python train.py --num_hidden_layers=10 --hidden_size=640 --num_attention_heads=10 --num_key_value_heads=10 --head_dim=64 --intermediate_size=1728 --vocab_size=16384 --hidden_act="swiglu" --norm="rmsnorm" --norm_place="out" --norm_eps=1e-06 --positions="rope" --rope_theta=10000.0 --rope_fraction=1.0 --qk_norm=true --attn_scale=0.125 --bias="none" --tie_word_embeddings=false --parallel_block=false --init="normal" --init_std_qkv=0.0173 --init_std_o=0.00386 --init_std_up=0.0173 --init_std_down=0.00235 --optimizer="adamw" --learning_rate=0.00121 --lr_mult_up=0.941 --beta1=0.9 --beta2=0.95 --lr_head=0.00735 --warmup_steps=594 --schedule="wsd" --decay_fraction=0.797 --decay_shape="linear" --final_lr_fraction=0.05 --batch_tokens=262144 --max_seq_len=1024 --doc_mask=false --train_tokens=1157000000 --max_steps=4414 --dataset="wikipedia_en"
Each number is 200 + 30 x the weight over its row's rms, rounded and kept within 0 to 999. Layers, rows and columns count from 0. The size before them is the row's rms in percent of the matrix's.

# layer 5 MLP down (transposed), 1728x640, rms 0.0448, rows 195-200, columns 320-399
107,269,194,208,189,205,176,178,176,227,227,206,214,194,196,196,176,238,227,247,221,157,252,188,211,179,218,205,207,255,217,205,216,225,224,215,199,212,217,193,141,241,178,237,158,177,156,225,219,216,204,208,186,211,182,181,178,214,227,252,191,212,233,206,200,227,120,222,173,185,193,213,168,219,237,169,177,210,226,177,183
100,166,231,145,157,205,185,193,233,194,236,187,169,238,228,121,193,176,243,229,205,149,206,213,248,200,195,152,207,226,214,208,193,139,196,207,184,179,203,194,230,212,204,145,271,142,250,152,222,175,182,170,152,231,210,196,217,245,158,147,230,187,158,226,301,209,238,198,171,192,232,158,206,160,229,197,175,165,173,202,196
097,142,228,191,196,230,232,222,148,163,209,229,192,145,209,211,164,194,218,179,209,182,195,209,241,219,159,208,245,174,176,201,204,198,211,244,177,196,154,180,206,165,219,180,184,211,221,191,247,171,209,133,230,232,193,248,244,138,202,248,182,214,222,225,130,220,277,179,251,222,178,237,190,228,202,277,209,187,197,199,256
095,231,214,211,199,245,197,129,221,146,180,167,177,233,159,120,229,232,192,215,170,193,208,259,184,255,180,211,209,200,184,197,197,208,230,229,176,191,201,211,193,196,252,186,187,219,174,211,209,169,211,216,259,195,195,203,205,203,220,227,211,206,184,273,214,202,254,179,188,213,240,232,211,198,248,198,191,168,166,178,181
100,170,209,207,230,161,194,158,191,211,217,257,206,226,210,161,235,183,232,214,213,193,185,233,215,245,228,200,208,207,219,208,156,168,218,177,205,260,199,205,200,164,213,210,196,171,184,176,213,200,195,201,245,234,213,207,170,207,201,175,190,211,192,227,197,144,159,153,246,239,199,180,209,208,172,217,175,223,225,176,254
100,165,236,198,134,170,203,160,229,185,193,193,213,211,218,185,230,263,198,241,221,232,257,201,177,254,178,206,144,163,236,212,171,154,133,144,203,217,248,164,226,206,213,269,234,156,212,224,170,221,231,148,227,222,239,182,256,209,179,190,227,234,244,243,253,238,170,178,213,165,224,253,221,159,168,208,212,194,155,267,218
# layer 5 MLP gate, 1728x640, rms 0.0449, rows 196-201, columns 320-399
100,137,158,197,152,295,161,202,216,173,179,218,161,218,239,194,200,246,226,266,176,163,249,233,126,230,213,217,232,170,191,168,199,176,156,201,193,230,220,299,154,219,245,191,195,213,220,154,195,205,162,198,252,239,134,210,143,194,179,200,243,261,237,190,150,220,202,245,228,188,211,169,162,240,141,179,166,173,226,204,133
092,175,212,196,170,178,221,199,235,211,184,193,220,152,197,187,207,201,226,197,174,152,218,190,203,192,251,260,229,172,189,220,214,169,179,179,196,167,199,239,146,205,186,217,252,185,168,187,219,188,180,189,249,148,177,209,218,188,169,201,214,211,227,182,193,241,221,241,264,122,216,201,176,205,148,219,239,178,219,157,225
098,214,183,210,179,163,224,179,223,179,214,198,157,213,144,197,150,207,227,245,215,207,213,242,251,180,223,172,200,163,201,181,218,227,219,212,168,216,170,219,205,181,212,254,206,217,181,176,179,198,197,206,215,206,218,246,217,188,255,215,232,162,161,226,185,186,191,177,227,252,204,133,154,181,210,187,213,188,195,181,214
098,171,174,253,190,163,199,222,171,200,254,175,200,177,195,252,209,126,196,179,240,172,162,197,188,182,228,199,205,209,225,182,222,234,182,255,210,245,263,193,192,184,227,193,210,223,217,263,209,211,147,181,202,190,153,227,204,181,238,258,243,228,237,193,239,179,203,201,260,146,198,164,211,248,205,223,190,216,228,200,190
099,174,203,188,182,226,183,203,205,174,182,191,172,172,244,244,164,238,185,213,250,217,234,225,167,167,212,183,173,215,235,198,159,200,169,192,273,201,228,173,187,230,208,221,195,220,189,204,220,220,240,173,185,218,209,246,220,277,222,196,129,196,178,210,227,241,192,159,224,145,168,210,225,224,173,193,182,226,170,192,178
100,222,233,143,121,197,233,197,206,204,214,179,238,201,221,174,154,202,210,154,181,175,208,182,238,229,211,195,215,191,205,167,204,248,200,165,163,201,201,178,167,193,236,193,164,157,188,190,212,224,171,179,236,143,190,218,164,213,151,197,170,207,209,195,127,186,139,227,192,199,222,183,221,162,236,202,215,195,189,218,179
# layer 5 MLP up, 1728x640, rms 0.045, rows 196-200, columns 320-399
100,223,189,257,206,202,199,179,196,135,231,172,239,181,191,241,251,180,229,177,194,237,237,142,172,184,193,172,219,202,258,184,167,201,221,211,233,202,144,147,237,221,233,225,226,187,180,201,149,214,202,182,236,203,190,171,193,220,205,213,225,199,201,207,178,209,247,184,173,177,147,192,140,176,236,148,218,221,174,199,222
096,134,211,241,284,156,238,185,141,226,199,220,224,222,249,185,177,175,233,204,194,190,169,187,192,189,192,198,192,198,205,194,219,215,248,148,203,232,185,173,248,209,157,213,143,202,222,225,193,203,212,168,239,182,237,210,279,231,203,140,196,225,228,167,211,232,203,215,218,254,219,186,217,188,176,182,187,192,167,205,164
096,165,186,189,289,200,196,162,219,238,178,259,258,187,137,193,193,174,195,231,240,262,181,206,243,198,221,226,189,246,218,282,223,194,170,159,223,178,185,171,207,191,205,177,190,182,217,186,180,213,117,181,153,212,199,144,173,174,210,163,114,187,211,217,173,208,166,150,222,188,192,208,221,170,168,245,194,229,227,257,169
098,188,202,150,212,215,190,167,235,180,181,163,191,184,219,203,203,186,191,190,189,222,167,216,108,257,200,175,227,168,251,133,187,266,186,197,162,203,183,227,262,130,201,229,189,229,227,212,167,188,185,243,224,164,212,172,208,176,194,207,240,202,218,213,204,231,204,226,163,160,228,222,192,215,211,266,149,216,167,192,164
098,189,186,189,212,189,191,173,120,195,189,211,154,193,239,191,210,229,184,184,213,214,204,229,187,228,210,182,171,179,234,154,214,222,213,200,168,215,250,219,200,201,160,239,198,188,180,207,191,228,212,234,190,173,179,151,255,226,227,218,242,201,186,230,202,167,168,183,212,226,195,212,130,197,176,173,239,153,204,206,180